Part of a small language model's weights.
Architecture: rotary positions, tied embeddings.
Each number is 128 + 32 x the weight over its row's rms, rounded and kept within 0 to 255. Layers, rows and columns count from 0. Numbers have three digits each. The size before them is the row's rms in percent of the matrix's.

# layer 6 attention value, 64x192, rms 0.08, rows 58-63, columns 0-95
101:089150105118128086082167117135119150096132073155122147106153177103071100131098152117148143095165128074128084127139106146106055144088121125173094072109123079084164163131122130100118095153150154181145143161103165171124105142165107091102158099186134178205076131116113129093079132143182138137
101:088113162164129136128134169099114080135154148141104165102115147163141125167122066134218107111114136098122118151189170158097153144185157131196169124179122154139094098156124118175148099091163111139173153070070136120097151055126134188186145126208106106129163092174101145114149154165106113149
098:183099113057102088081102176201147158134160134147123113128115157064101129138122118131111122131156171172104134123117129123123151099102186084173153091172132136092115183145073135131105124148138074151112140157119148114121085096096145044169116127153116079163139111121152136149108166080094169087
098:106127143148110142107127152176090154164184064069123169195179167153173115094148113092107082102138172103171129115125112154076107138149107114121146092133157206148137110107102056116102175137102124126133149128099201094156159124143131114135102102089106056128112118162112196112149119155115167167
101:125109125096160164080048145142120106119126132149090097131134125101123083097141054107127123106131123113135135084129110141123155088109092124100107130151097101150129125140052104090142123121148165137134176117149123084154188104140077141122124154117158183090182145073169090138160056118118121067
100:176159088139102146078149138159155126124153092135128082199156132158135167129175155143164098140075127098137133025156145115165190167105084150128064117096083148105156078137139095135152096084148131116119096124132161100070074187096155144097087092082126141124115165160141084098189171111140093144
# layer 6 attention output (transposed), 128x192, rms 0.433, rows 58-63,122-127, columns 0-95
127:050148106153154077138115089159112131128105132133142161109201101121129119100056098091089129106192115142130146147193109151112064110140119133154131110117131122105140160126104111120148148097132097167122146104048092131147146136092107112155128102129123170103123158155094150102103174162117152151
126:128157077165144178097161170113139149121162151100110164130059175162123107165142164121153136112112160131110108156147164135100183104163088080185131143134119128114084148147102147156183106137171095158160137146124140117055162136126122145172154123180187129123157087121107087128150137082080100170
122:145111118052102117082102136137151143093180155096160114136151101139116118121119095130145143141180153142127106146158101095106161153136163088153175050147140103143163175098130140099146148162067125110082092116196125094093093087141137163100143124061174143119108122152159195178129193067078136103
122:121172168149106141142178144092057121103094109119091153123090144147163170122182139102066153119136163178136144135091156132092100126151113124099084094200114095154144136071121137108077120150090121145118192113139099094129164130163161152147093109123117131135082100142144176120153114151199159207
126:151099123118109141123089165122116130111118168114120132176112143122078124105167157127129125101112125061151154156123109116132123142149154143098123111152111117101142061118089106127120133150160177148155125098154132093053169105137074086173082110071150160080166124107217159168116141128129138118
122:125163100115079127170182133116120112189146150089158089074193105141146172172114116131131103086068128106094168117124125142118159127146169144159137079124074143116093113143164137182164113078132141143162089114163130105076102153099104088081119160053111128173094089162131113123153199125184177175
066:171141147088065190132151109063160124147127095082161100121040137141133140191200180137156137107132128113123134128067162102128162165109123181081125173140161183127119146119173099127128126139124143095084089131151095124118135128126114127134163157106158131170157138134148131155118091108101162093
072:178151134113106115094090066135128175099133091155182138159140036114160144087182114108121144112185079083071115075061100104199082115125166094130102114121115151118167072146138108156110086133094145108103128112195078138138117125157137094109109131098118125123167133175137164128127143193060111123
064:113098202106170125182138171120143108148115061152146155109167156151116131178124138097126117114135085150140140097158158153191118110152089140124130107120045095096078113162150054128122153175138130113170151147063153171128160127129172121097098137141145142080123128114120174059102134105148135083
065:157126143082110078137100111127197088118180132102132107086126128090121151103103067134164084108094126108116079127094120126159120067152119131192176155073119172120173088137151187118166162121149150113146137146129135150169085117136110192089154092152140148158168198176137112147053127106090112151
066:139139139095134161144124127063132099098138113142143083144097131162172146135131098092124176117085125139104099087146126113162065085129106053129105175142187195181159164179127114136113088141126123138110151158150084120126057163150136117059167128180084125172092148105065087109161163149127131201
075:140105145120162143108078167155148142062148097093127153141123181158155099105090134102112104153134136157068157116075097135087117135102118112123136134175179138106162138126142053125128155155070110073131044134118075118138182152129081125144206103163119147135175163096069136145131132174114113095
# layer 6 MLP gate, 512x192, rms 0.108, rows 0-42, columns 0-95
087:105183135165163176209162140085133171070121134172133112167120180168096105116196073110137078082217112129166065125149084133107160091125138130129213109092090091159106135114140153096117104068099094144124125120135140110155165071088158104129165094105133148171104141108100134124143147098137069204
100:087110153175152096145101112173142143070072116170148087125106153117107090126062141147111117097090207147147162134125092133133151072185146172118130165178068182177109112165132149138222090108134110137139159122169083108124137145155159141166131157133099160072156112092139119097143152134111060144
102:084082093159147166123115046046120138100147121097137139143099175115147150149110128118122104110155074098101126081081130124123135130107093096176091116138148145132098127080070152085141143107200126116090151140128081135136111068155153072205098132124083129101135102151175090151166135146158164156
094:140163175124128110082130146124173135111126162170169100147104082171108146105145085136111138133105090181100101186183147150194136160124117214167138173093119149166103145138098132174103123137166130191133097077092136228099088128100140127162144135134059153110035110128139130124130039149122080126
111:095110200139205129133194114165141145116089108125113158150073158137186098144147161116158129150163174159154076132112132141178083145152122052094109077179142151178170091106056143083123177133178169121101119156133123178112144124122096106097106141153175083121135161159123140085095126127111100100
117:117069150171123175101143126114142181141105056097138116123115129106168081056113093113119132063081076111109136138164111130154167139155153116145106141181070110141107134199171109192137180135173148172113089060078077094153161120145104094111096070176140092161099132123112067105163116163136132113
100:096127134150165130170143129118164087139181149081114181084136183135078148164161202148123148162144130138136167143125109128139122132161103193119168121121146108122134075095119104166076157084113141130074132088128079067117206151108156169069155171123111179128060142096073136170115169177146129074
096:140158145061175192104140126092112121116156173129154122139119135130067132125110124142096117125140161080132068133067167111093145189109087147158100118150161108147076136140102139145097101067148133151166166137129132124171126135172090116184107092161159118134119146127180166145178125174167073140
095:155159161146135138106156111132152190143113096079153140101108120113130154112081167096074135166160194108168144109072196108078146119188118117124186149114129104079140134126175097118165162130103133089183152159158167111167152183129111128134160126060073100127141141126134184130190159098122114154
099:138118174133130107123059089122064116142160101100145110175096128122144080107140102204132165123147158107161074090091130094073195135171112101126143085188114112176109086091135137099181133186125086124126127106140112196119130160118124128106088104123158096160162168112160080085109095131087069113
101:108152201143102188067138180138226175140118126169194144114144105133165135079096148103155149182154100167072174086146133148178095135141138144086193094130172043202089163124144126126188148137102075135150090082133128121086117125143119121127151159111093145074171137120096125090111149154101080128
109:079127088066117127090075130167181198103053101033104159151107149089045091145109176095157175161131134138106152151129163077118091178074099083131156131142053148125116085146142119093110137137086159165109109170112116170115105095118150122156052147171148120142137136148107128165152131135109167110
103:122123132156150175115130116142144178133147136153161148180167162037152099175126117126184112171096169081108146111112100080152100115162154154134156116178173108116125093134119145129107152183152066160133162065080145087132094092134108125107192144166196140116132119172086130142145149116118147093
099:112113086117146186108142153134178095165100191100139095170110095081094181166127165099088067094105146133109137087145102179158098083105125106141121109107138180167097144144121129161158123166142126131182094093140138116137152168130044165175119164113116132147106107116093150155163133099160197115
099:153090138158129055112190087087158119146166101156131143161091179150127165132175169172116111140182125145119099131153069161117151153128085144158100133181103115140173111100159092180115148097133095105101071112122134167100085085140121097121118189134136128123104125119119171149189126101139129123
080:109124158106164123141146111159102181119168191143122114090120084151144075132122128140147080141133152119149121062153142119071085133119132132076111124098220147179143110127055156109159086117128105122088090146103102083119085158150125118117122108073172151116096083160100117087152066162129126095
099:121110086130164096133165106100134132148081119198194150159128190120183132196129162056175179190134143154113161115138100141135144149143158138162168080129153112200109150134124133150125119155139140139091174210125098135162159137149176114152150144136106160087185192088113107100059195131170168041
093:162097133165169131108102113125100152096130092152122124103093102172139071076214155161077150155141163093098177125195144149123164102082128117163106052132110159139129118166095136159116161094082134118114175073225149117165130146125159106111148170102121152138088168131085166126157160125141092124
096:077190170156102172103148158167178167146088102146069094180092131094064131109109073122073141179138134084164112132142171122113091128151140110124102105090134116186073132125155099109150124181116168124080138084109141113072128099093080119110123097101153158105100086133119113095191130148126155114
102:143093120172171067134149132157132071104123111106203146133104108119125145112148126069075169103121113065096172159132114138106064168088137170077152110121151106165092149117133168101165117118113110101140161129170149111164111131102157138115110161153103148154170108128185167121068077131108146107
103:063146138150138126111070165191136137178157158113091135169165116112150092119108078142135194206159114122147104123156136097085138118143090172097084136160106122164128144164113107134140175124144082123131140104135142164105158151113126144148164147090143113131177116078181108120083182116091198154
107:153114127112136089200100123137142093092076084210146122087079080093088102189115137132159110130119223112077151213118118111106117165192118096103137139125104112170244162142076102123157072152146089140113147088156106119087134120115103130119140215115107174131180101132109151109148154091087149064
105:140131160111116096144208188101082133160091116155111127140064096120161104113143105125143157095143138131124148105175093141173115154183066167192165096140126095184104099179114115144123192151098118134120094140144169103049072103117159105115096143164164090137101119180127091115168145131126138077
102:068113142120147116143097116062118133142144130122168112103156163123099140100177104121121128119130139130114112131080120091109090189139064160160149132078084105120166163118140159148106120175116125164189133168111112119103148092146161125126128141051137158061124174132137106123082124151125090054
106:100056135134126169140077112189148076118162087131130124127165134147120121099168110183126185113108153084097193075132096106128124164106151113128120080141164138126152166170080140125108131162131085118170180104095091099182134181130088146115102156072116158147119090145140137152086109113119109044
107:126140052162094122158087124119146110093133126107132113170070103113083094118121146142151143127111115103176106150127165170123124094152145172111120133149124117185117141059121066146139148085138192160085165121130144089112137081118093161118131128151120158099078151169133064116159113134106153161
105:147146119139127141132141125102120157118102104122136123126107129111102105101167098155181101120102145118075111050078086115163048120110077105188153137147127161123183111100073103103107161093145137171089117060122071115084118152090157122120130150211101093139134099091106154107118132104132132109
098:051147090072132096157164114122124139093076098100119184149089101116123174163116107148073140186092128127147156164151133100072117139120135132106142137120066101085145074090079072169142123137088117145116161115149171139188163104083146077101122126089122157143167124072090136170135163120171178098
096:157176126124175196126114206128118147155139133086146131136131161123107059139154153100129120089131154061136140145132167137097095119140145085194141111057130161144134139164103095095065154187156205151165119141142151122111121112153117157176140109117108143070147140081104124088175148109130118099
103:148090108142128173133173150141158090120103147103117137107110110151084113135160120093134109141046052184135195141147130094118115111108149085120074131093083129107119155158103088117172213091094101144171161066116126117113116110080147115113134142142135030120127166117142149117137135065174098133
102:156133121133144199047154095150062150097108135172155174162174188093139128143086131165160144141147104140131088170099173123170061097132140129100123074147138169163097066169151124115038160106117163053184129124140128136116092113112111129159046129151193160130094120103141136134160144155126135191
098:114136117163103104102164128136130177148159099095131171141128185136079106104161164069127081139147157121133180164142079173150106132120137123124132152137074202118097094170139111100148139040122124156136106055146143111141120131070107180114167093123085071112156127129112154105167154113165129035
118:099084106161117127137152112121119122099123100136170105141102102111072113091141051158125182090082118101166188162175095132117160153174183130139087145136090114123126132113180074175089170136223197160087133144103093041118136102172075124131110111160126160193117133151160128110169144137122115150
106:127089125101129090130135021086122143135164127104145158114124213117117095129069108177106126144095123068111122125172126149078108134111137149126141094114128114136074116126103119157119074124192098110181138097109075187106102084091185121162112117111146115176176121131133110119128112125051117171
104:138098158091123154151121118148175093123087095143115067134143148165113110092133131159110120127096138131128146104127122133191120088132187083137128149174167145157120136078178172094129125154114162075192153066112171153067128111108150062094128111131181147126135166122116174117096140156104117171
103:124165127146182088128091134134101162072148121127128103066106109073161101104107216146134202129120131119109108171158083213156059120111146120106107103138136095144067163095093158115131148132100135101056148074145152139098197111095157112104095147067125162168131104136108101138118110130116119145
097:137119165141092154202147122140161153180113084050142159157100142115058162117198201148129115130110116057164108058159180116141174113167123118160188124146166141135122103101105126095130173153125135099049120050115165130078150124133128147056132150138136170128116143109110142172077108100138126101
099:138156121164077092149178165155073180150118156127056146117109136114118132087144169088076124159151118068138165125100119128137117157144115094135117091068247159077138151151102155022136132104155121158099118151170140091120072136149145039096137123133123112123105106116177123111174098112119143072
090:161156116173133163128160155108084118104132190135148149107119116130092119101133145072109115174146162118171115169117094131195170117123112110071125147163141133168161123085151126160127131098171136167192149113165075122082097116174066158115097147108125133118106162159132154121141162125143079103
097:124076111063143124098120166136098080130102150159130135132095116119128157120078198085100119111132158094125171165071152174134078107088168071115179068179175112129167151178095073154128047165183103101115167126127074136142138121107123147149149158138097161109153094140155139075128166169142129217
101:113106148151135115123159158149178091105038131133159163134113161120113098115160100151093110025147150100120092103190085136088128117151168108150141108137134148126080137155142073146196077110142110172170114036126148136092163080138103134135163113168120112138144124087060062137122116056077075055
106:095148195109096152083037151106136150147134134105113127089044117115122170126126150154083154160134126175127098104136106181090089108121162146068150168132109111191132207159081120142171145065130100107166166174112060129089090124113124135148140228081095147170146148126140155173161163147137163122
098:146109152117200060188134123148166135137124135127173120137097066100159125088136116139150069141128138158149116126114123118148109148104167102121106135080182100121190121123096131170109116131147126127101151153083141159065121130094071061074148076119106156104080173116140090141134143132129146106
# layer 6 MLP up, 512x192, rms 0.113, rows 0-41, columns 0-95
091:161142145123209160131137175141120127186132155123128142153067139020122095125065113114126141117090149208146170132145182096149112097141095120146081072108165090122154102143081128089103141136136099133117114097117155104173121130157157112058125129119074111133131124109129111105115048161128131114
098:141130112095077180136104194105094084138113124095160147110139161121168141123122119133140136176109116094145075170055155142098101127086180099121103135143126112055067166095134065124110137126178119071176080117135145094135082116166124141116086130085154115088115083098063116104108139166101141157
101:149185127180145140138091143145098123135117164186130080185140107167136143131123141128129153204142127181091148125149130124174134098124068163124175157126116118182142104110091103109170081141098161140135102112147119174070124165102158119080152143106139225137139121141101168158118164133157067062
100:195082161137083068085179104139099168114149139191073131117097113127121168114124144133140125136108136118144169117116115135100128153126140135099139125124043138104133133132147147119142073068167138132090097102130126037052167098111092154109151162075138123163106126139158153119155119093107101164
112:121149088221120123163123206162125144141125124128121081081169182081124138104126120055177136104113120064159127159130142136136103096136106143166161163099120112136138161122089175183079118066082175199144174086138118099095109203130145098123141118182143099130132146196132118056126147149163193122
111:098180144121114107149140119158155119132144194145115123093173134124129160178143128142081141175164171110102131119151137095141110162034144186132156106055178180101095127075076171100120115073149198086139126152087141129096114144129122139195165198119111151125186079154162154116087142087118109081
101:172126169106154113124078079125100090199107108149094142176149097125131117099122091117117131116109129136115132123155143116133141168116102123194117111098100128067151165113163193129059176170103124096097124138159156095159066151151072112130116124103130076181113154120138136080135133101172109089
097:163120118101121074140071135122059094129159119142133137151133061136144140190130122115098170110048118128160087166135161121116076100134100142082115109147138155101189111106129114155133152142099130127087096088130123088148079112134152126113096104143168134111149106129135145115072104119129148211
097:064146147081132130118065135110151077164161122142175198102131100099133069131178081122148103171158135126109149094115128137151177204104145139165120136181149146177141165137126135116079096148133182100041118176142082140108103167144086191156124151090183105145137083142125119142112099064111139168
111:174071096095086115142135116120070141073152159170061111153130147182160149108149112133160128089124151150111126117172118087148169139133068156098142140137126111122148119128117061082129127144092147112142081100114112125081172145104100147156101092146123105059100132092081123167097215149081127148
101:135097128176200132121099102115102109123123141105114142143143103126168212142117088167121142165117069080165156183195091144118163117130151153134126119102134184107100145183071100123053148143151176123195127155112105118115106096142159114111103165182154131133103080123185093111135065118173152086
114:140129181111127169086143107103142109115168123165107192158105118090098138171185184118120145097178150165151149114147083135068164092098102108133115099124131098131157130090144109084144180117120155078178100124136135104135209030214117093089122152170134136109162146140120145132130180159091068169
104:100177127113120114140126098139147156103203111040129080148156104117124079168097138135114112176125136139071191093106139188122153126093119199122142132123138162137134082129088125099054172134116102138163122146091147090142069146107108140136077159172149180117156120141109162162111134110157168079
090:113114085109084173123069132139130153123156169079067131062148089163110147150130163141092120099160149153201147130127078111074126124121141173118152065166118115120138059154152133127127179100153095137142115018134135125165145096128126154136127114131131085156141070147145081125143176115094217067
104:118101094142110118192175142142121176181124109118117081098103130071143097157116106112116053158110127184106094109136159157103135164155164093094132046148100087094077074082112099118125142097151146178096167170129088173134102110162140104150162156137168131071120158142082068184142143163124158128
092:105199182101133182136069102057082134188134206128124155124138189107174135122165119145138085125156143202093155109154137097084153144159126147092095109160125090123166117072110136114084140173147137103104094134052079135086103132094086126123172119104121164110156102160119134114128186141158173132
101:113142110086130151196114165126130082105108137159125211153171104159150107126138101154104177113092121091076134110109098123100191153131116109145168184076112086083079143104126228091102097108108105184133136139149117211127117120140110108124133087117152124118154113121133153105133087090155119063
101:097120106137173112154137132102182139063153125107198060147110111139110092107173115125167133152142175150116160115170145134120113129124112089129115132123143152097122108136090181128152105123116083193171118108084144140100112134099120185128091195145113126154129143145210122110135162129116150161
101:172132139167163114092152120150183105075096082061154092094133119099122145115149105139154137091146108103119155160133140076135136060154128123146115126127133119117123139068132168109104137207147096134140123101157158111131100154115093094154137188112109121154058144202098068110153076110104134084
104:141109153135132151125127124121119134146115115118083159152087173060111107066136142171104140099111188147087124191150130177225168094074113168152081099064119136162149129134093200136144141070098166126092146155169125136153157144006119139093143097091118144088117124086111152168136148124076147072
097:050067120109187149142118154169186144137182091068094172202174143165140111160105087146174130114119143090107171104086116163142119084195078113096074107148042190146140128131074122114198143128141104160132164143150170121177131132118100137136139102118102019176124156182143100149130122096147157104
104:108144103104111113084156083138097141106105170064106159102168106181124148081117170135179105167143120133160093141072102145126154115115103124095143136109165104145116122083102093108144082110155148171136081162096115148120184113111062160199107105142129055113201197140084156089170154117145174158
104:129153136134146220107089140068131103088128191173066072205167117106077108131111179121100066159177098145180125146194107138101133106141174117150155141139126124161177196085077057128138111072143155113148113126133144142117148141135101115164171116151149086111167127137152155122199137157145115147
095:097167131134110113150166116147115121107114116199135145117121148130136060121117134100142173146141081094129189118212198091137120092147127057109119176139153187126123083119170097102166101185113139124155122138158172086076144152131069145159083127156100135124155151122177124159115144120147118091
101:156126123129164062118101130149061080114128171148130180079128110142119132143060158116129083183151148119124157083097125144168075184061119083110079152125105128100146194106150046188114149127119226079112180132097098110147128111116156139148111117161140102124141170102132097144174115201164149129
109:108135080139122125144103126132173070121157143104089115105107148082073095123148172156120168179118105094139071080129112122199103102115120094116169137102110122116148139132135098124156123093088144170148113143136098102146136146136087054116065117161200128187076183113124087053084096159170119152
101:218107050137093144133151075156110112113138109138117090093103121115110128115102119095051120116143104159145153129125110127080126074139211151127142133125116092145093162100154173121149167097145107155120154166126073120174084146188122139123124106106063191081099153137146114142174161080112218158
094:174146110172100110137108138152128154168111112158144151093090086151182102139129135142130154143106137159135120143125096183160206165125168182178187156152148149187092139131181185115082121109158138075126119034099114183167142119186130198087147188161111112141099117134168170112127111165161075075
102:125137132114154053151178139105058147135111118155114211111133068100106161162114108074160105107105136147143144118062151142120218140084106138121116137167140117108161031137134150123182144109109177164147133102127144083147146128139129095122110070191100170151134147091108107152090133135168166081
114:163100108138095160133135148179123125140151146104157096186131152090078126127178093100088157116131094162135125142148118146094146148148115146162155130108163074117160132179107119119145141118115125132103072101111155143120201086091160126098150098166158142107126168074110101122132161144149038095
094:117097132157102133107122095190101087153078088115130104153111133148140138158132157127146085111146164137150091107162096128209092123157198129081119115133114153152140083114138128138119089178087127115097094157165100147146079109109105137134102173110206109120154079022096106152096145095154145168
100:048132134118122105131165143108121117099171078056129136164160152166108124150146096136157167116138090052067071124148116095129167134149161134142106142111123120149123156104105121106105080126187065128133074140105069062152129140138116122080111074148132142187125110144135099111079118114179143151
114:170142123176083087137092132118140119145122170151141174119167137125069099136093165159126047163133121143102093101160072060083177159036122149119182104139129126144146181178130100130058096139172079138125149123145119144146112078165090107157190137170159096120095187128164102131136124132121141203
097:170148100119107147130112165113162121097087110124174119145140096174060082109150118142125076108210129108163062120175127109113115079141109148137169086095095177103124144167115112140158131091150099158147122112120142051110133134122093160103117116106108132187130117114114186096054089111164134133
108:111069136109092149145148081131127177125110139117133142123094070155205115184111095147099136096113131117152080101149145135163199175146207088080188184124112180148142103117122101170067067099121130115063141146147165121123130102183073112203097119087135144138165120086127180128179114125165105125
107:128129087138153092105159122158157209121141141074141114153105116149121133145102129130102142164089216084100047129047108116108169092185152177069155132142082176145142119114177079105115122168121101168168126120149103125123090125146124134149128141136162202125157094124105103110064089139093149115
099:160123133113083081128134138169118162113130158118134111073178108143061125188148126103085108147112170109139103172176179099134144084133094158100089110131136139124171164113185081124110107114130176098096166098131150143173168119130098054143124139122104138145140120142102118136095135052190088112
096:091035111143108071140167139131109103117082119092124078126145105092199126088174177151155150128136140088083123118129130179054124146097139040105105134128161229072155140128120128137075122131104137121169128149153127166128139149077122128203116076148111135157140090135140106124168135121132094129
084:148099090130142139141104093136103054135124185142168119115144140101113127162105123149095129093131153164181102129161117150137066075132136090149146089129110094130149153131113072151056131150099133062117166132177134123103189115129156117151088148122088151067121131115136167116153079162198077150
104:049105099122106159101107195132121093185146126148176131136100060044121113085134205159097145128180132079111154141093144122114134177167143082110148120159119186107126181134101109066155136176112066147128147150102083146119104209187178121119099156079147138159093112103102126056096171139161150119
105:107076153130159128111172143077158122127106115122061109091195133149161118106136124105097117086069120163149109126113137140076170114113134107115154132138132083117151136181108067130156107149205094111160085099125110174111173135126108103115053096119118050182125138163095144140165059116118096134
100:132081104139126141190134123128139135101134105154167133096178143167106120149141088142186093174126190097141108170151115115132109132147098101134124102105140106134113135126138156133134123167121119103184072081151104072157124113192114103083054096129133128159161101155138106080080126127140153034
# layer 6 MLP down (transposed), 512x192, rms 0.0417, rows 0-41, columns 0-95
096:222117085105211132121136151151126099105103056160144129121135155134196143152107145141085255132133147116170123165135129144226133151130119142076132181126134116115099148143169176142169158151097110094143125127176120101106134096111091078190069130103176122164133116107167128163160144130125136182
100:079125123098141203196078125150152146108148123133105108078166117119172186148085110102146229078155125089158095150140063134031082158067146098106151091104155095107146128127137123130071162182106135108156144169155115095108155130088131134138139106126145194082160101128144145169088053092163165100
093:137101110110119084125152175169109155111131093119120105144159146109181171087089179104132107122133120166145123177180108131124114125169169100094113138129132172159173133202161125127117119126035141096197135187177209149124160163127132165129129117126128091126141153089104177082213113150081148139
091:132135108098141168230080121103153150112092067121086094150094121169176122222076110126195072148135117103161122091145089107055134188079152087083111150131123100134150149114152143073176122111154118069138117093117100159127151098122163079123118163111151146154135117159125089147126094106144113099
109:126102139119102097061188141122178071178173179142174148143123121144155151166146127073096103089182147144094153176089141136175125159152096174124149103108111103144154130135135141149142152166119192213145162149134117184151168165071082152119157152160137147118052145162082161123128163133122146068
110:116077090132140141104108144146125126119109079154118117196142133103162152111148079111134223033070111093166134144144140152149136118204173117120070142123111125126105081128146099126192146120166163129116151148154102076130163099131100159137029094149127097169128123134101163153110121121148141131
102:092126121179111104077111119111124107172158106120131131136130065108093155153047084111143087123141131097172191079116208140184107113175079150132149133093129162178197126148089099117160088158117129227122092167088141155129135191159124087102084167136103106160178181120149107094162086125109150102
099:132136083211082127093137150151159165158146067125119153189080178093124161141149112144117088130148070122117222100128074092136142116096125115127127156090059110173137109096156133083160115155156117113122109115143123140123138126139157172103159189118153177134089150079077116113156133151108098120
100:164128176175168115107109092187110132117093154135195086079152098113163140107189128084103129134149172091137114155203084153146144092147153147181153144099070123106171062090143160097124198120121132158108165136122153158078128119125143133206117126125113124064147134108103086107090181129130147133
109:119123136103112087173185088085106128118096078084110117148039135153109131174132156091119100119158210149103139086170136107129177125138112102072161163096167139171117173103179120108093121135113142152145114125131121116097029163084075146138145128072150149086105125091105118147090101093102101108
097:196098120057160117085116114074186152101111090149095143123076137086101117111171138183153072133111121114069144152148122095111168100142158113144155133087089124111127158076152131172172100121160177128068155163117157134158145104118133186157180147100174132141113136145088104181078140116123155152
105:140157126145184110113108166093080118173187136176076160152152117121143176127111118116131130135165106124112134158105098199122172136154144123134169110107163141115097072165111137094094149115114173089177110126197120122173137091185135098112114112132141154158096169098158178131137123117148158146
099:111123091081173133157115140124111120083144095133120122150110100129081119226109157098133115103088176109102103167155095124125153088084149100135133118125129112104098078155103071073106175138155063168142195106119135094091124186136126140162102130135183086095187106213159211145162103108138135174
095:181103117153072175088104144072155102107095100185118110099098088111189136103191155154096079071171121125119165171039109117089149130147129136094121117084105142119081094122108129075136134133100176162125091103140101134107099166160182132140120124181119069139096139125141130097091107097113090092
092:113076154115223120081140129132141118111129085114143124161146107087181136201147068143105110100122150122106128132129138148158109127082156163193168120147120151118087113106120148123167112141149146199087144188085115125084144182064112155111160191113105188137109111155138124110109143139103161140
088:163094111141109140164148094148150084143175069073152080167086116160055183147135118117110067126108084084190140066083111162181118150150136081152131140139131109072134144154143111161137105087137186120135163094137086172129151138126164140165107148138095055135146127108074096155121147084082110131
101:136093138136145217105136153113132090099160153108133103146122154138183154132142115087071148198164100167167149115108156124003136083063140132081100164169179142175136120152125159125137189087120177085126098126167118150126116122119155150116108107128174133099157132155134080095115147161113158145
094:139146140142122113071117131065070139105174132116170147108069134179124108141138127205096083123076196135139137085069166089066160157199141134172170127146142110099117164128116139125111148114084162156104152089129184097139144144062134106155117074100146137129160159152116155108118158172123071161
102:108100123131100109144104115100156097175108133117078084176126147147137134139180116104111091178115064146121071117084169138152139065092123104065162191132115135107119164163153161173165109102151076074123106138189145188164118164115122133124031161192100141133115087065083107118133101129076050124
093:166131136118135101179118188172058100089092170111118129102105129152136134134129199129111204175141088143184152154164205161118130145177109144138110082173109084116097131095073165155092194111121159133138126106105139155084175116158163118168133159166126149089097113171132150105160146089171094105
099:148128133098122128115151108164093119119071150153098086040121127137200142122160135138100061118165111105108144104172171136064109145127080192192130130124132110116180127108119113124124156100117131131167110041106112139074081085114194101080070127106087111131102106194162161110133081109111110073
101:082165157142148087091157137173065099127132119085110098155110115169077124118102112136153137097095117145141120145135093108140126104142153132106130146123167140127170146098125079129159180166126104089117201131165097069181107066122147151135126144151121148161092149149105153129110106131125066148
098:180154185124125098096106148120146173144138175146179145125131160119136145113146170102083092102136138184149144127118091165155163148108110121086152098155148072189129141186159110191166123160154114170128159135095158084137159146153107168195109128120126088057115107152144093084155187110144119162
094:117112133142153198118134094083175077117160116148140108048115094114126105141116157158123156114093154114141162102096191146148131093204148121114109154126092111130097139059110105066164110106161148119106161077075170151141139194072160111112154154119120099154175110092162085083124156143134076127
094:217143136118136111117160092031141127145068157148135145143146169170105173120161114087146084157144122133136153171104150104088175142080078089125175177147101094117112114146129098130125155185113138096117153152140072143094100094132121163100099106122070140148126149097097112087159119130127139184
103:113087128127097143079202145129108134174093138156108121107154122093127101092125158076087180132097184127142145191169131110105128133145126171140166085148170103147156091167068179174165134168172132166105155162126092150071114155158149091100126134135109095134125087116163191115112170172131084145
102:141066195189130129132125147179128099109150083147133090159117124101149125115171162131075017148162063095128076112103135117133160114178158133096119101160113153110090148125095121116117152147114146166121158122124103168153196188132132089146152086076112165148052155150117133154173140141173130104
106:124119096148098113077090146066165107125140233093161081119197149186147165136144113102122140108095107148095171174157126151134100153180149153095097124112151133153180088092131113160079168100178127177106131122128151093090118137122175115163132129098129147107096106094116171136192144085091094156
096:094106090137136134093141091106119126104141119119143110129107143085128100155161161171109155156201136098112098182169135121076107145151164116129137191164131129131153140135189035218182123150140116049115117133124156149085134159137109152099129160171104112161088104114132124143150106128153116164
102:127145120148078107159106185127135131143116137096188105090096090169053147091070104122123081094133145136075125095103072150154103096143150105124116161143073116128187142077141102185176100134187078108112100137191115136163142179101128152181132109118104108118119121174161129103146132166104148138
101:172114161128104143129167105117126145099232126131127094076138146116102142097163084130101186120098126178117158106128117106056112064128078121129195097160120098166066157066098059203140092109162151103130158147163101138115119139145154141161172079182133141115120094123153138100108122169081186098
096:092164183123092090152106055121182138176103114129131167128114149138113152109111170101159094134139172188163142110099140171178115095153083131063117107167114124125115067128089064113083117077079130134118140140164144115052165139140190135184123168168110186085156073154144108092144162126121139116
118:093124110159145144088120159098136140110186095141126044204131109121132143094187033170063136097085136109163136247108133159138140116179118091151067114118089110152098108139129019156162167103172210195086166135113111097144124165185113149120117108144116100153112115120102156138162112101176158121
093:166083102190159113104173133069110123162112147110101131088171154124135135111035084111150175115130121067106149070126106083136150154105099171140152114131217125179088163127108177152130140156109117163166160143186100152094126115092100119071143085168157125155141132175109065112126125113138139163
108:160101167165157146154171145146124188102128173160103137123110110125142103092110197068104156139087067143157129147149099131145172096084131074117161103042121144123120071176080092117069147115143161121108124116070159112085149184092116116100182102097125090154115087127129171095157121173166118128
101:157097077098137128069142116130072098176147150100122104155093096112108118136134111151160204096130093115087085205129182144081173125163151152166195131146115118175125142097142123134133156143127070088190142146142072119109092139111125134144109162218192137150124138154150142082106082116146107198
096:131136071181119098071180152103152162144132136141145122119086159158186170128142120101174150073110168098090093133145125098166139136097107095149128080152073114135074117082103158137171092135123139083125098143138112148143151141107132132108089121142175133128132157110142074171195128090140180158
101:112143119238123191148128048121108147114123180171140144117131173148136171100134109115148156132151115052153118168116112131095134187128165144151107131142131127153141152141096156054155125156111107170069090120154130097096081162117162140111115117146134194143096052118158166052131144113112159124
086:139167159130133089099128067148108152158110113115092157129166135130136120123146074209108119158180111142111144163029132127105150141180066104151092139117122102094095190171113110025096116163136154103136088100095128135153163089137127126113115141160148118178187112127117128137121170084125208155
106:161124072135152099152175135158127099042118110157087117182105188160138172113142137101123063153155121145193170198156094198108071079104151163165151123129164138178096021158134185116124143119144110180109176131122135067121121086119099110132142111131141154129182138105155174140118167102150113134
101:105093101166100122134153127122093130188098117111112141128093093113108167093098086144099185116069094121143122066167153071149136128167088117131175099101147114134098108140106167112164068148176104150186064185164149150039107117107123125112148108101148133177124185084124126133109079113131156127
099:170142126051123131119163136142134099101101096146109094118142149117095103135130119210127103115071171164103161207135140113101158140101171065137153113159061107167143093064192154147093132173169173088131095134155100159160166118090162137094152156129102132132135166193180108134149099138098095178